Weights of a small GPT-style language model, trained from scratch on English Wikipedia: MLP 896 squared ReLU, 215M tokens.
Each number is 128 + 24 x the weight over its row's rms, rounded and kept within 0 to 255. Layers, rows and columns count from 0. Numbers have three digits each. The size before them is the row's rms in percent of the matrix's.

# layer 11 MLP up, 896x224, rms 0.247, rows 128-333, columns 192-223
086:123104112122096155120131140101126164080101125175138150096097173066117083144105113124157125165119
097:138110137164148163149128091117088154140120114144164087125129125138127118134133128125132179134154
098:145145123142129122112108132150087101180122111159143106136132138099139138071101125121117138159117
102:134140123138136134111124159120094124116128142184174135101125118130102125123134120142081156123106
094:159125098069180118098136082139158131133102142089151121116163145159134113121110136137115158133141
106:099095156131135158131114095109097103128126151150165117147164089135138130096107112135121133190147
096:145136131146141116151118110146137154159079127117122087145125127111122146149080094087137146110115
100:135140125092142178161141115139126133129116123104136135144101144117147081092137123119134136146131
111:114152120130142081164125166093096189165093102116157105154146123103100111149109162153137116115165
100:113136146143106145138151125114133138154122136087146150104126148136170122125145165117118147135125
101:144166112145150142111132087167102110117126118094117132140088149118112108101124122147127118122107
102:138100079141099153103116111115115144099091161167092161139118132094126107154133131125120125094126
097:122127139161129164117125108100108120103146109106140159127128136082118107113144120079119124128146
094:099092110098132133145121114159121129119087122130125134108103146143120157124155151122113121147094
103:137121156148121126145093111125175129074133121135132117115128136143120116151119119149136121105137
099:137075144119164131084104146123116099151105099157111073126143126123154151165119154148113137119113
102:105121153107107132148100157146115144111125144154090122162126179105170135117100135112127115113119
108:106153084137115141099093125091134084142144125127175156134169166145104121143174134122088122112132
094:146105089191134125107164135145123135155143112114121132142133126081128142144105102102113169132151
096:178134140141099161150122120131137105150141135123117185100106136157104173129122169131137122107120
098:090160142083125125088117157121097139134132105125161172145146112114113135139125099133137094154132
092:115154116117132079115158176119093143136082167124131115192110142146155164081190127159115139177156
099:117089148156081149149093154139122106104123129113165161077161108130121119160109121141162078122091
102:151133064138156144150107076132145088133147107096156116149109151129139120144141124157117121129116
096:099116128103117103099086103172144127170132145123117089148120088150127108135142131145091136136101
111:115103118134129152148148105128117112125129091107152120091146161142097122119123131124100121120126
104:138111123117142086121096121142087189130137159143127153078133124142193150139102154117112108170144
107:125182123110103117122190132129143113121092107122137132149107129149114111135114142084119093113151
102:139189124126128113119144129136109114167125148132097121106086164145088140113144133145114108164088
095:110171107133124176154136190142126128133090122166170102155165100107128125115114144152144086128104
103:105072087133088102120127146100141138157112114100110126138133183140156137158081143158163124111134
099:172146118139089103138131074159124124145136116132118131149116163140123104151114128058132106099087
098:097136129151119095108108112127124137150125091129167142106149182111136112141161142109110163158137
093:130144118135114123107094141123087123094123098162086127147163115094085094116112188143115104166140
097:087145130122141118101133140154103136127132102120117137108135130135139125119096104103165114128109
094:136104128098110122125146134118150099114065168118103114118138085108114137091137155074118119135157
109:112139106173113085136118121118175121142100162130095122141149142139135083162122156150133088119148
094:123158110105108136112117096147154158148150159101134148163113140134112100113138096126150107128127
100:173135129094188126107150123101103130131111121111140165144161164108118170128099126104122119095139
097:106151152128138134137101127119067143172141149117130175147145094104089084111116151127141092108132
092:116124117150141124102099150116146115126139105124094161098134146148112104153138113126141106119116
095:176126150125105147153105128143105078111136148099136130132129141129104122130165077123173160142137
092:110097128152098134130100121135116133059122162089083151157090139139136143184101120132145145122127
093:114097103152141155111112117133099092107122144109074168119144179114068101121150163125135134164106
100:137122137139098139099064152147097111152112121144072114123096137089101160117115129098130130082126
101:170129154094161148156181138147115127103092169130097127120099187146145142111128103134172081133099
088:166108129129119123161153143125156086112095110119131162117147131135120108112129104167133134141108
102:149140139110171149136137130122122147128113107133161111126164163192099112114099117143144123113145
099:108123118143101120098152123117127115115119135110155098095132121119149098124120130166075113123124
105:115116141110113084127129161176174106128112125144179128132099086116145089140133099130127110146131
093:164106134122154100163136129120108132136180114129116094160137132088153154118162126148102170168130
106:155144145060115143137148120143129146106145185107164114112134158157109159125149099112156139133155
102:088133165172081151108132129136162120118138117143109154137149154138099161144141181105092148107095
097:108161116130152125139091143081124132128141106168159124130106121170122148126123104121168137111087
110:117131185126134118149122104129139123136106130117104119123157146136153120174093143092130147136090
097:147125123147099121129174101092149163135127105126086125145147097171127152124149145173141120148122
102:134163125129107106149138138146119106094127141171111117111106141082136130102152168128132111128166
109:138128137134106150151115117147089103137134128110122134115093160090111123122125114091117093092118
101:124116134116118118114134143167099098132143152114144129131135115102119124101168116108131085134097
097:142075142114138092172159107174115158099131112139150140130115109155082136105099118124166082132129
090:103107155130143126146140146174081114113141096108122137163133112131165133113122148082110146097087
102:110159122099115139129140127129095117081120084168116100156108135111129130170116147105162109130129
104:104099160145120151122135104165106176099121176165142130111147155120138142145138126146140104140108
099:162145118117131092148133116120155147139120112149131094110112140146080150116105137091110165156125
096:092144122099110107147135159168172154164133077131121125117128181136118175128149136146143123102177
103:118116172123148119154138146108155139112086113130130104137114153197143092102147153117092137167114
098:132119095118122114120098124136109104155152084096106133094153136074098136123141135142102154138110
109:106113134105109107144152144137165167149167114158140131090102115131143111105105112136164110119056
100:167156131135151139166145136164140150127098113143147113124148118166141110141146136136125147159116
104:114108150115089148069136114074152126115093119186136108159083152124103083096099146154167121124135
090:133129162125096085141092140122136153111084128096113114150148160119103147077110123084101130160139
101:129118154088157086104095089138095126123136102104114132159109131125100163107140137158118106136102
094:139130101114105140122104119089121115091125105127099094164138135128150108112125127160121103152130
098:160101142139112139122149143111127100095120187143090128123188168122090113125090155142118092142171
097:103117117123126121103121146134123129103114082080113059149104105138141157110142136100140107102134
099:130131131106107124131108137115112145128141108127119101154149110099113130149127108095122113161169
108:180129093088127151139104182133143107124110083143192155159111152115136134107088150137185124098103
108:119134115148086118101165131081137158100118126167152133094088189102125145136138149150142129104134
091:159111115105135085134111084131098086110143104109150176143151144144106121146138117133134136114143
105:159138107172137097108157169099160124116092122170109101074160162123121164184071148127157102148130
102:107105120068110169091117094127146100108095085161150162139095131127135161111128103139137118137124
095:085131131069132142111127115112143093122148144126118187123119107154133142095137110124114140139106
090:113118118112112137139112078133113103136140148096136163134149139162154122159109154106147106138137
093:149144065107161152121110135127107154144092158097122086116129075144130115125126118110123166119136
100:089158159117151153154131125140111128107101112096070144087145160129127063158119116092099144116103
103:108167152114103131135099091168172127143127129161156093071096149124126131190142115162095114145118
107:116190114142148103109154140109178119111127134133151125111149098084114149142146106184111093146126
101:121145137098131146140097123137120158168114119143082119088159137144153140117140113129162125123120
102:073142131082124110156160174145146108124135130104080123159118173105134087138106150081136103117167
099:126129105089064162114118118076113093121158116135103079131114088136098133117106078129136100124139
094:102151117118136172062144163137127125116118146144137127119150128155111136145106162162153083107082
094:160128136117154161105158127115174108127125160136106160123112169121087080103120145143131123123098
110:153101139125094141091141104164154128106122149156164098108149136151121169114167106140118116157143
105:095149095171134104110135130134140099164133089145146160093131148161157129102127085123122139117108
105:072084133157133136131124126127156104113107114115136082106127192111088125152151111107097124109145
105:125163117144098103138129120102109165115149115143132134143102139157144116095076167122144132135136
106:108138114103126127149153159048103151161160143112108160123147083102116156154137103104132100093141
099:131138163105142162142143115118109149084112115104129145097158123124144136167132124162145157129145
104:148167128115116145145135155100140135125119172161131085142162135182133154159111075087111059170094
093:147161129129143092117163116089129154145095134114150107131133169113135135093131127128139153153119
084:109112135142140100117119159162057103134116159130118140104150158120114098110145114120108150166136
100:114148179117117126138104150088094106169072118143144104136150126114125138095109097140157101126147
095:138134132129106150112107104113145074105081092115162104157123132139158130141161126100139125131159
095:179157136130160162103094096126142147148095123113113157150148144121100101126145143107131098089158
105:118083082092160130148099158113159174102096075128142142105159131123103128121118150098099136118117
106:119127169133161106135135118074114116113129155136125121118108109099158081100139178119152127152159
108:146147132131182160136130170115128111083110092158157162087134121124128128133150135151094117121109
095:137167100147127148128113174107148102107129155125096137120127113124126113146099107164136084099112
101:147128088173116130151112144115092121095107114137110135098112129093145112137098124127124112128103
094:113141131153128108147166131102089119140119141085081134158114128145133128131107181155144143196113
101:152107141158151186141138143104132157116143154170109147124136143082174150118161141124086128116136
109:082142119135116125145130132140052119129113112120118118109134130109128123158094137138104151154110
107:110151120166093128132132131144111115117133127097164131113136131123110085112127104157159124149154
103:137142104129125164125152119110109121140090116128156110082120111148135083086139108068127163130153
089:079171095101114163093107150155099124110105124110110105166099152105143142137137156190105157163134
099:101164132117112160134120067157127133154144126129163116153138143086102116121147100102117119106130
097:121126119135194103150108154135155126151074117102162090085130115128106093141157142116174136152147
107:123087116126111120142120140160123131128124159128127183165165107122134090143123135125116114100106
102:130154120120137147139168109130125108140142131132122113104077121152147122101089125147139134130097
103:147150131100097141091131126148164176116151141132162129091152145130077183141122150127122090129106
098:109114116117172140129096142129118161165103101145100135111055096103142126095102101142121087177157
105:126140168140139139106149136139151107098162168114131079128145130141148106116162130128147142113130
112:127141124101155127110140149148128120170129139095141107166097116123192145113101151141109138147089
090:120166136098098131095143140127129138133134140108085138113160124116109151112108198115129149095094
110:144131111143129167110140127130118119148129123115140112180145093176144168152163103096120122106115
091:162156114108114162165167097137117108124123090102127099128098140150147150138094103095120177127106
089:117112124150149116122090144160123166096124125106108110122127137089134118091086132107122094120111
101:148146141156129111119100126153133136114152111127166132137118161087077119106140138126127124118135
100:123156062109084146106150121138110144131124097132144093106131112147122159117082111095100127134163
100:141074077164148156132120119161114128152124134094155117145179148132135151145114117114133125113123
103:140157124169168102110136132126116154116083116086177163134092127097141171147124137148139069145108
108:139136135114121154141114105149144119105161118123096132153086123104090156091105141137138139179099
091:166121141173090150139188138155127128136146145145138133115154105134079118117145161146126149100109
093:130152141154073118132179133144099157125108146099148136135108154137126168122157118092123132134148
105:111163139105136128131082111126143125094126136120171094087103130123096146172132154168119129102149
094:130099111142119127142143160150138152132164130144112074156162158107127133111105104115116132107121
099:085142170126153095173103092132100122129132145163112120110132116137113137112182128162148123172097
102:093117120140142113108080139103097161133145128158164125118099128117105087130067113087139193133134
078:111140137115158147140097115115105093146152123114102139119149147123124129132141104130135110075149
091:136174166129116112159129128182141157151120115112130109155135094148130168108118129142124111096124
101:124146137110175127131128203123105166160104090094118113158135084096117110157133134094080143138149
082:101108120154133100087094104150151136123108150105118150094133141088123118093113108152125151129120
096:104153107146170098146144115078168144098154099130142092112136127119086145137083159104116116116161
100:135120125126176157124117081132134105140111157116096124089103152128195135130118092119132116163107
096:121094108123112165091135131114103168079150105169122075132123131154094155084124178108095121111145
095:100152122109135154143156140134157093121095112099153182101116075112135179119104204102143132121136
107:174153142129165120150154130133093164148126122107113165117138138168170123196163102112119163189147
104:135102153087118124127165135157128109144105113141129090116132105087120106145103129104113119140114
112:140125155166119176163126089127141100103116114085117102136116135165154109155107157134180173140160
094:157164136113139118166123085115132176183100143112170140156112132099140147166111119122122128154119
102:141093096088140122160156145132123165163118116159115113175109117097134197155126144122157102115127
101:093121101122144125149131154139121168111154110135146116120154107107129176135185116084142127164141
085:131121132140102122098137142097072119140103111121171152131127149146150119155092147113107152098164
103:098114128136111141113133145114119135143146122141169109108123126151121177107133107178106120081118
100:109115115130151142131103148121168120147115172092154149116118150116090135120140115121125115122139
100:141149143047152115161173125125123139150111133129097105160103138181113125129133097151091095110139
093:057121147127147120152123161161147100133116094120135122095099136201108101129183121126171123139112
103:105154126154098118136118116136134166131118152117112156091125128164105085169156105080105152162135
102:112149073162120161095120150159104102151093140112117092097116118095141164190132114150122114163125
111:099128144151140169131151133129149127142161149092133122152069115090159121129167140145130112185142
095:140116121124154113143157129127131093097105134140185120143095104144106124123080124122145115147095
101:132139176113109140164120148135167150109095087131135191114111141077100125135135131132118109102178
099:119095139139130127124126139108131125160151134140135093142116104134124134122167128146106090139121
101:111136115135174137107161172109101117189111114114142108099098107157136151193162091098120166154149
096:119131156080095107163131130120139097146114145146115120110141113121109124074110146148082150154132
104:135114166104136119158182113165145162090090135110120103119113133076137112123101105122100102121174
100:110156156170123159076129177145134149101106106116171098138135130164129131155135142121128070154209
092:100103148144072103151099132131134123124134099133126082089135192135147114120085100110101116164144
101:131142117119098135160077107154119142156125121119074141132117128125119108127105132115169127122102
097:159173073124118116119127196152164100123118147127135109140162159149153118155107130159127099106154
097:119107106155133121153134147103163077089123113110135098173112159105148132124088112098179098186149
104:115089099127097127109120174125092186126151129122119140119138125161123155110124084112143090131128
102:099149151084150164109109136159089080153140108109159119097126084124107136141118094127165131141107
095:116130142119120102140114103097121164133112170133071126139099143140128080112114157148140124148109
103:134125140095164150116160130080117117069127134149122148134158138180087120171154114090109148147156
102:116074162129075138136115155113115089137124167154100140145120118094121158112145108147132155110121
092:112147104162118080174119182132122124104144148140116114141110125102119169150107120135095118125124
094:172087118107089112118134138126185169123103117113114134161128143121125100179126099126145130128159
102:110099103157110128124126151153113150101118108091147133113113118077181098116167121104130140158115
086:148178089130141132155135139149103124118132105100112081136144131104101126148145164136111140155137
101:111150148099103085142081120131106152120158129169107110096156127088138147148085108135138102117178
089:153138125106178142154122160125138123123146148141099144138136123115153195086121126128119088120094
092:154142147094164136131098151132121135112099169157182091140132084129140130128146139156162103124130
111:133116116129111074144122078159171187127129141148106119129157144128141126156155132137089153117120
109:111132106125115081105124142136094159102117125135119094130150100125133107163124149162145099113106
094:080143096121155146156111087142155139133124189154195135124149164140118146157164129130122178107158
099:123114116107150137099141127119111121097115148189150086148087114105114114141107111164113122121157
096:165116155128137159139123090117117146110099178135109109071141117098099141165143112128094144137134
097:157131118166150153134124167169100095128127112119104139095122128107116167153133097093123117164082
107:102101084121117125094124119141132111124091151171131143112092115138156106147107093165141123097173
103:124125152113143146125113134139135119145103083130119098155143127127160087081122130201160105063089
084:105112159133098138130118144195138145130121107149152132129130129114132123154138126138134151109148
098:125116169137109110139126138167117160108132133074085150139161163161126136170158144158114121069084
099:080170133133135158173113144135122157138102120146095120122141129147124094105111137132173174118115
104:136152135126147085125120129140135125144119100106152122139132106155087133162100148104170091114127
095:123070141110109143117105125111106138133112134097129138123161163153129140159141105104134127153127
102:142140119075162168106132099139138153117130137132150132127106134114133160101144169129141083111156
097:131160124110130148098133156105119098141126141159121073078184142159138170113127126119125154137142
095:144145089112136105193147108118088154128092172118139113117125129087125131102095140102134125085157
096:161114108128113133151148120134139138115124132114097104142164161109115113111102121156091172078127
088:153107127167136104113112165119127142123124143110110144140097157091127169085167123066134146158142
102:128119081108109089079113115144157113094146132104201140098078113124173154113120124145113159081146
101:125148105150092163120101132136132151143094114118136070145116125142144125107162114116024110131143
091:092134112075108108134147109148092099134114138139104132152164180111130122161153098099095156130137
098:144096135101134103154170149135135157149145152109100148091119126119116133129136147114142081108105
118:147112134124142127180156096125157178150109139148161112100091117111097112127114099157137122107148
# layer 11 MLP down (transposed), 896x224, rms 0.122, rows 128-332, columns 192-223
092:124112122155161118153160175134130147119105176112116157111111123141111129183151140173104147162094
102:152088052156109154113143127119141179147092113125112102096166133118120162173107153164105126093129
096:124097102159124074110160148107147131082129104121112148177162099103144175142157129100125117131118
106:120110117116181142141104121116104100128104107157158142089138135113134112127144153168121113110094
098:162150098123135174116080090153148118130087099090113147107144118092185133164132145107143118119140
102:127131120120119168122164115129140106130142139115097164138114117099087133176082106143120099154133
098:173127167129131095173162133114132138167091118137140120154131101126126167142126184121150149072130
102:129157161113147135131151130166127103094085142109133166109127144111170138156166106160128100153090
103:117119125173080098125174114127105180066119138102112119096133130159145149112112159137146111135171
096:150118110101148140095156120166147136102100119109128204120133137131154142102080154150139166133121
095:122142149135130114139144184121111115086141129124149112118154181112138112104126127127095122104135
107:151169113160167121087142098136096102069152123109106107148140159175109157142107120120116119131114
099:149121147167149181147119136125121132162165102135075111162121129123130092106159145122096115180146
100:119105116149111106125159112133166138123111127218121152118104107139123107092146143164129118115124
098:117106110150145141130133137152166078071122088136108126106140131107132117158155117107133107097102
101:113090093150138146152142141096143127085106065147112096113160139129132140111133126150112130111110
103:160094129147106148164091137137178123074153137097104087137123126145165124106153107093134121154129
112:154083082126105127118081175096139115085119068104132129143108169124122101150160107124122095120131
094:108116135166185181113101120154151136169141119124125136113193137142126156123081106101102135162101
096:120150143120090108179131133148135109102137141158072148100085125101141115117138136171128173128114
100:103082140134126102128128105096129126104103133098122155101106124122105144148121098145115151114119
101:093138140088145082125095106127098165125157075161116169167115156128169107138137100112127147180128
098:140124152131150136141110119097105153118106101119144123092135100132115143141160109090121131107122
097:117152132147149136165152140149142125117171135140139142128129087167120118139133195096127070116125
099:122095140113134140140099148134131104149137152137135150104095138140123126119159179120136150126150
103:146129085129096182152169157126178086150168116107150156113124156115147093077139170126127123113107
102:134148149146142107143092179139097134179086153163103078123087105128140047139141158104102103103132
100:109135153151116117124121148158124159143138129131132139117180110113155123155093146101142147100116
098:134169195124123135101134152128105118155133143114128128124141158107145151154164142110172125099131
097:114145151072075183157164126170126146130111122101110123113084145149128163112127162130171157083087
102:172112096132138138093150127125133087112127147127116091108121152126133107159106142104160130130137
100:162112114081105113112135124164131098160126093116113128106143105144130089151131128127114135099104
103:099117136078096091071157112100145154089125104122131130117129142110176122154127160128119119122193
100:128136170103092189152140153124137110143142137085140133103107120118155148106156125159118109105122
099:108118148121111101109125104146149161145127105091124146102163103119153134130140130121158202136115
097:148148151150156121106126154133129077142105166082155097103107115128162104136137121100161175098113
108:127113154164124137139179121135172151154106137107110098132173141157142076153131155110122126127109
095:127113111135120155147136141149113090144134162138149185150166109137116088146105102127130125126109
105:156135142090136134108165141141100101099161131140125161115103164133157120130124075115154150137124
095:132127105132140118090127131114123116122165135129088100141111093102094150136113157110141085126112
097:128100121137134089118183133161113122128128104123151150108166118074115124086166107089132150143096
099:129138126109136150157081145164134117081136137109124109167100138117108081112149100107105145154141
092:072145121081171149140127129128134082157148134111143164143100116161086137115143100181134157120156
093:142138143124108110170130099123112120118147137141099172131169161158114127110136124124158212175145
100:098175090156121161138162134126132146134098133132146097121120150125132127104125094115115098098126
098:138089120129148119136129151144120116152146157115139139125110134113140165148075148107124155162122
090:144146154101066149104150151173155107135128125092158128108121147114167078088146121130120148121161
102:153143137116106156126081078132161113119159095129129179120129149134118093142091118136131138082137
099:144181076149127126088125090169122125137165135110155147116105106091162181095133127128128109157127
103:153136129149092111121127125171113122118114135097134145111086143142135149186147155123171127136114
097:150104110120152164107140098126100137171157112100107139142111151123149119141146137098124168122158
103:097132134090145077160164124140128105160144132135176157111162146104109144117109092111146130145184
103:151137137152117134145100164102142151144108143144170116108077079134142152108107138120110077097114
101:100153165119091141115098097142112174101156096143141152144144123134119106163135142100150149137169
104:115125115108087100126123098103162120123144146123103131090148152120122166147115121171129074117103
095:135133130140148135129146141074139176113121105144120154112106113191125158089112124153110130109165
095:163157112124126121143126077129123086114111108113098150129120128102149144096115116126109197155124
101:152117115092113116127143095147109125179142115110089132131126139120134110157136135150134077143139
101:134122128120095148183107128135140122154137125120123105105142122077190131136150132156157176101131
098:140103144156154116131101126091117109118200122143158133137126120160112154132120096128140083112085
094:123154135094125143113139127108104067097095091131126129096149124094109113143133109122151124126128
102:129114099155138132148160104145139091116117122102139079160178135130122110134120148148134131147146
102:115190087101125132089142108128122131130136122158129131151136136095087110126140139064166113116111
100:124118104153133138158156119104128145142166152151157094101182142105157163119111135114123200073139
102:114162142130106132122169112155117114159152121163093108139109141111086117129114106133089140135082
103:137119066139142134112072107116127128146137143113119119135134142168093183087107136165096123128135
098:113157154100133158158105097132144079138150108113131149120141132107087152090114142142145174096146
105:136119103133144112162106139143145145094157138127118133112123129140132107119093102120118123135103
108:190132135127119159172142120084119127107107103142118094115126127094115165154114148148095111135122
104:083157159109115129138139089097124080104126109103118110131100135135127115122115148123143091126112
094:154162138111119136138132122109128126152108100148103111122175145128096155099127133075149164145125
104:135114152111095127106137154127105125120118150121150105141093154125134159143116175078103135102116
100:139161195091141143088098134166131130162144158114152119085149109126097101100123074147129123176126
098:145100115122099152107121106121103152158124121115156136146146150108119174130122111133118130126117
100:099102126132076135125097099161144130166124126142126135112132138098121145160149147154106128176119
098:153093113090082148118127163107064122125150156123168149116132101091132155143114160120126095167113
102:148092157108115140149104173121158126092081150126143113142149125109144146132116126141098104161109
108:114151164150102151123090119109091112124167179141103100155126114158120128131131127108121098118142
095:115092114111147110143137109134147072152145105103101136134185148137122171106107173123147126101172
101:114146129178113140156147142143141122155097110134110123128120137133130152140120134125130127127105
107:112139114147153142150139116151099123115113141141122158111097130113130114113129128136137097184134
099:127131158133144142140175114132105155144105097143128190100099159099077136099116117115110117093126
097:118132133088120120097132132198144156128169081176116105161187140121135079144067135111092120144110
093:150132114136147098107121159107123154164149107146147126117157101147138094079119086106100200122119
101:085142144123113118166118105132126122082106100127081173145164131123140069110109152116158147103136
104:123168093145155161127099115142112117148170107139134125129138088159150145145129142167150135132147
107:131132097172088113123178099088127125133102151073149103143173107114068130102146150125093117089114
102:154126150106130119104090127121141161066152093142101094130148146123130141143134125137153110116133
098:146074122110100102120113136152103166154137093107082123121153151094112130116138097133141157126166
098:144154102102110105134111073114124146175155142156147091119106115122163107111152140170122109148149
096:112149129156122137131092140122130136106116152169169103120156109157135099161173120098119113126110
099:146151097103112132157179150136119148093112124120135167122133149160124157174168130122148124125133
102:177119164122131143142105079115132158132133172148131115167150150102118163094072104115130094123141
108:111123128139109083171140106108113128077121131090129155139124111129108093084150124094087088132129
102:121144092145160137095101095129149120132110076143138101147107144127099093128125153128161116146160
101:138125125085090164173153157141107103164148115122128129191074133120141127111138139158172141127178
103:149103150095116129143144165131124129127176102113136139193115130119121116131137112098066110115130
101:100136104103158150127132101131129156129171133105099118139152141143176140094135165112116108129138
102:130110142136112135174149094155126146117129095107128094121090112131195118097137134137153134123130
095:179146130118150150141125145133134110105099099118115104138114156122143136114127082144116121146126
092:159125104121170106097145132095100124131104123121114104126135185113141138141127134126120223104136
101:128155126137092127138139175138145113120109130121114099109092134115136159156144141101105151164134
100:135120133130163154145093138102141136156142144106142107124082152106126132134147124144114125143122
094:126108109122110120092109148138124150137099122106120110143127120129112078122154147092117112092135
102:138146108116111103161131132123123145105152117122126144139155092148129162114085143104122124167147
102:146128122145126119138094166076085120104160128114115172146109169097114116153163111152142098103135
106:168157066148147160134141121128152112125156133141138114088126141132117133151179098125077129128127
094:147104101150099107121190130112123129102119115125074132136196148154127145124122127142077151119177
101:148136114056141138113141085162126113089145135116132122174121167116112172141121117129100113103088
093:104103124154160151103124111170164122171082133114128143128103132129152160155096159170105139141091
101:111117172162143127097109133128149174105126141116093098166066128155121103159128117093095127133082
106:099133122101151132126112103133140158135126115131085108130091125082121100153119135111131104151140
102:119108134158129155150117104144113140123131129121166148110191154170135098127163094149078142129132
105:149087103138120098130140113125101147150137121165119119069101114107092143129156091150139077119142
095:085117146137125131155105133140062116130148089140135073138152154157152171173138126124096105182137
101:124163145139145170105150091158111091141074150126137134134169144127078122111093046071152140117149
095:131121159160146133166111114140160135138125148090127124094106153118109139100184142128197116130137
105:084122108096101129140110154158131111134144076141115148102142132100143152120096114146153146149084
102:122160109127105154131125150118170088115152093070135150114156116153155122067125125198116151110141
102:114131100140094152159118112111172159167156130126125134153176124138120108142155156152153117154120
096:131176086142103177153118100143130142122146125168119115126131124124134113130161125118145147091083
105:078159173114152134130108136133162153144148117095114138130144100088148058084142162106116095127109
107:135127135150150110119124138139123131107130113091145170142108131161161125151087129137103088141140
096:151119139110106145138162172111131162124117141134078142082149128135150131155118135120103100091160
103:099126099100089139140160132103149135154131077146117128140142090116136141150130097115152090135110
091:161121150146122148093092120108120151114117081132157126150133106134143166124142140115086162119121
092:151172150145134144132114144080148109105095141163101164117160115126108162139127131117129077112126
096:150160137120148169109133111152163068155138107149145157091166142167142132149129162158132118138157
103:054121102128119160146144109121092154170107079094129109175077113089126143133122114119113201118135
103:146121132106140086060145172122117101174123136152139112092163118098097124112139158175128174133116
101:136126150138090110135134140123099141119130091149097138117110099131124112135105183147149100156160
105:123169171135151161119132118147118138108109111152137111095138119168114124151116135138146170117122
100:165135129115123130087138096129092133154138142104169114168122109128136136095123152127133176105103
094:114136101154121091096121095133132125102115109118092077119171155151132141140159165099156087092074
106:115119138109138134119133107135114134127148141074113146071121115088141125156132140102101119118100
095:107123154074139111158112121112099130134101185134095169142144128129162105123169139167119048153122
100:099158104111135089141134140129139102116159076125140134121100114073105137117108159142135116132148
105:142131130113141118138164139135128141120132120100129148159158149155114115133094153131123131146097
092:139105114126115091168124114126144140102148142159130095146132075170100124135131117134110226141089
091:094102139161117134135114093121154138154133118138105089114149111118150070189130148159116135176069
103:122151138097115114121089150088160118139139136134152094105088092107140129097135149159130129099118
090:129154107143101111119117153136098127130139106163136107068124115137106125103117106107141221120110
092:114111109096135114163104151115118153148112161157175119125129126099125156154133125122118163139142
098:076158143128117153139103131096138097093139131122131097125126130121138114106134102146137140139131
096:128108174132130159091175122078144108096150124128143066134131148091140147123145105139115066158131
099:091096141104105101124149129095146153134154126148091147163098083132117136131149176123126141109104
102:157175120126156167099133130152113132159142116129163128105107150095139142171166100128132097140124
095:125118116081102113094165109131129155145146111114112117117135106094101124099097107115140114150165
105:084120131119067133120121092151148116109134132075147122130151133150126082085143148140138095146161
098:166141152132109130142104051138122143118123148116153143164139113150156120115117104137105111128106
098:147089163106146159092136175158100136148127128147095098130136090132144117175124047141144152129131
100:078095097161118132122153097130143188145099087139119144108147132115144135123149121116120107134100
094:149131120149121152108124156107136120145151105127124120114086120100116137119111080103103116132127
103:106080165140117149091158127146118113098136121138148137123113082142137143081186111130137125102151
100:128104139088118108104121115118146100150121129072086132120145145101120108096139096128162134166152
098:131134153140200169108118116166136138132154109145110126111139132169168075136124163104084101123131
094:137104147108124131115135127128180144116134160131152137149147084113107136134120129166150180150057
109:133102103134154155089078128103102144091128136138135209089117102131146109164147123135113152170115
105:102132117146158087126174118122142116150132123184105103086132118114116124143139178162126122105110
105:084152127135169177143159103148102133146194134130133142153134146115165121075152158140151112150134
090:105097144120142077131131098154129113148160165104137142133133127114138151153145142128145124140091
099:149138115134142125141097168125126145137145126125109117111121136113126082126161136090128121159142
101:195150135124114110150138126155118070091133119154144095094144118097126152200133165107113040133080
102:144136098142158140109161159115113094150163120129117157118123135115140147150125150132119115084102
097:139150108102152122145128133142155097153138158106158117167098144131130091111108149114195141143120
099:151086130154135147100118122139123137154128174092136119114101093079136145107136121146093105186129
098:083145092106130123063074119149154111105130153119128159111156128108113115152136123155125131133158
098:117116101121145135097117116141123148127137119155128130148109135060154105159125141127155151076095
097:146104077100133121133109165150134145135104103135133161169117137117119120140121139104145159124105
098:076141145100120142121146152080137104088154126165137080118111154116109136162127121110123108139112
097:087117112152141162115145109138123078117141149108110143121166126146128146107127110127115078160077
098:184142098104154134144113115076144154135149141152088144144117119116124152106158132120143147096132
103:101176091126139170127087073118138117094111122154122169097132116130137134148135156080168122127155
093:133186145173099100116132111138162121125161103153125124163159121108125148128126133104181199109143
098:134111147127125171099127140105140100129104127163115117127074112113118171140095098099133109115116
099:108112156118099110110141123109126080141081180135139114155121123131118075086163132155154174143155
100:126064106110132134155117136130139151121144116127158094145110146083077113142152166197083132154142
096:166082157056135138102144129152113121114135127128114125140120152144129078134133123114179245097108
105:146161113101121099085133091126130134085124156125173088117123149141147129136147147106133115097126
089:159096153138122121104120119094173161130115127168129122054156139151098103123112107148115163134171
099:133104162189093123138132129113148195077065135162158111091136157158131107127088138095130163113155
094:150169159112116140098145101134115112116126148103126124141137113142120152120099097104094133119165
092:076121159138156117125118082112101131143146160144161152123146150105145098110108103183092168164156
108:165123133180148104085142099168132098083130104135111097153108150148130105152117089144111099147105
104:143103106131100117107135177109142139147102122173110091120131122130139120106116114143101130110118
096:080146129064172098126110148132116100125163127131136136143149137089150111112113141133124148122154
101:162116100119106087134160142127138139086125141201144129105129100124160140120127147109119132129080
093:093114132131099136124137171154144161094143090143097161147102119122159065106128140141162090116103
097:147098148133130100110102122124148186111137147132117205117144141109077123151118126120151118128128
103:138147094132123113177135131145155132158146093121111111118108126157095123116170148139154129110127
102:098100146137145115083106078155118126149103137145148139193080167101112120129103131109140138102166
091:089135128123118098125127111130149077171146143103119088156154127105153154106130081163158156137139
103:129127117157114138146117149121136133140108178141082099126152126101153150107141143166101124110112
100:120167171124122100152132136155133144102092097137121094124117154138137095161120147126119198154168
099:110152102128128131145157170126134164129151137125138112077155157131125155155111122125103105108132
098:144115142089152114129124088094124089114142112107138148161130134127134174121109121129119147140094
104:083148148126151146100096072189168131139139144090113163110147080163127139099141102087110140148118
099:130101126129122103096141126110120093113115108132163115069107122128112106079150122072110144074161
096:116131115115117130155152173109119166144130137148132134128109136137124117134141067133159140116162
093:094156146126127129117157102115097111159075142120118173146132123100128127139110098114110156099134
096:129105151135120112123135103203120112083093159122125120144179133089158160133156149120123165146134
097:154108131156083097118136141082093113122115127104096125084131123097106118117115118127147155104092
099:163147127116109150145141111146110148107119126134129135187110118103104086101130111113131083119148
096:096105149126134134130119154121187149089124154107111133094141143123125069120106146128171047082151
095:134119128110132133166140155113160090133082133103151122125063101147142101147184109131142121096128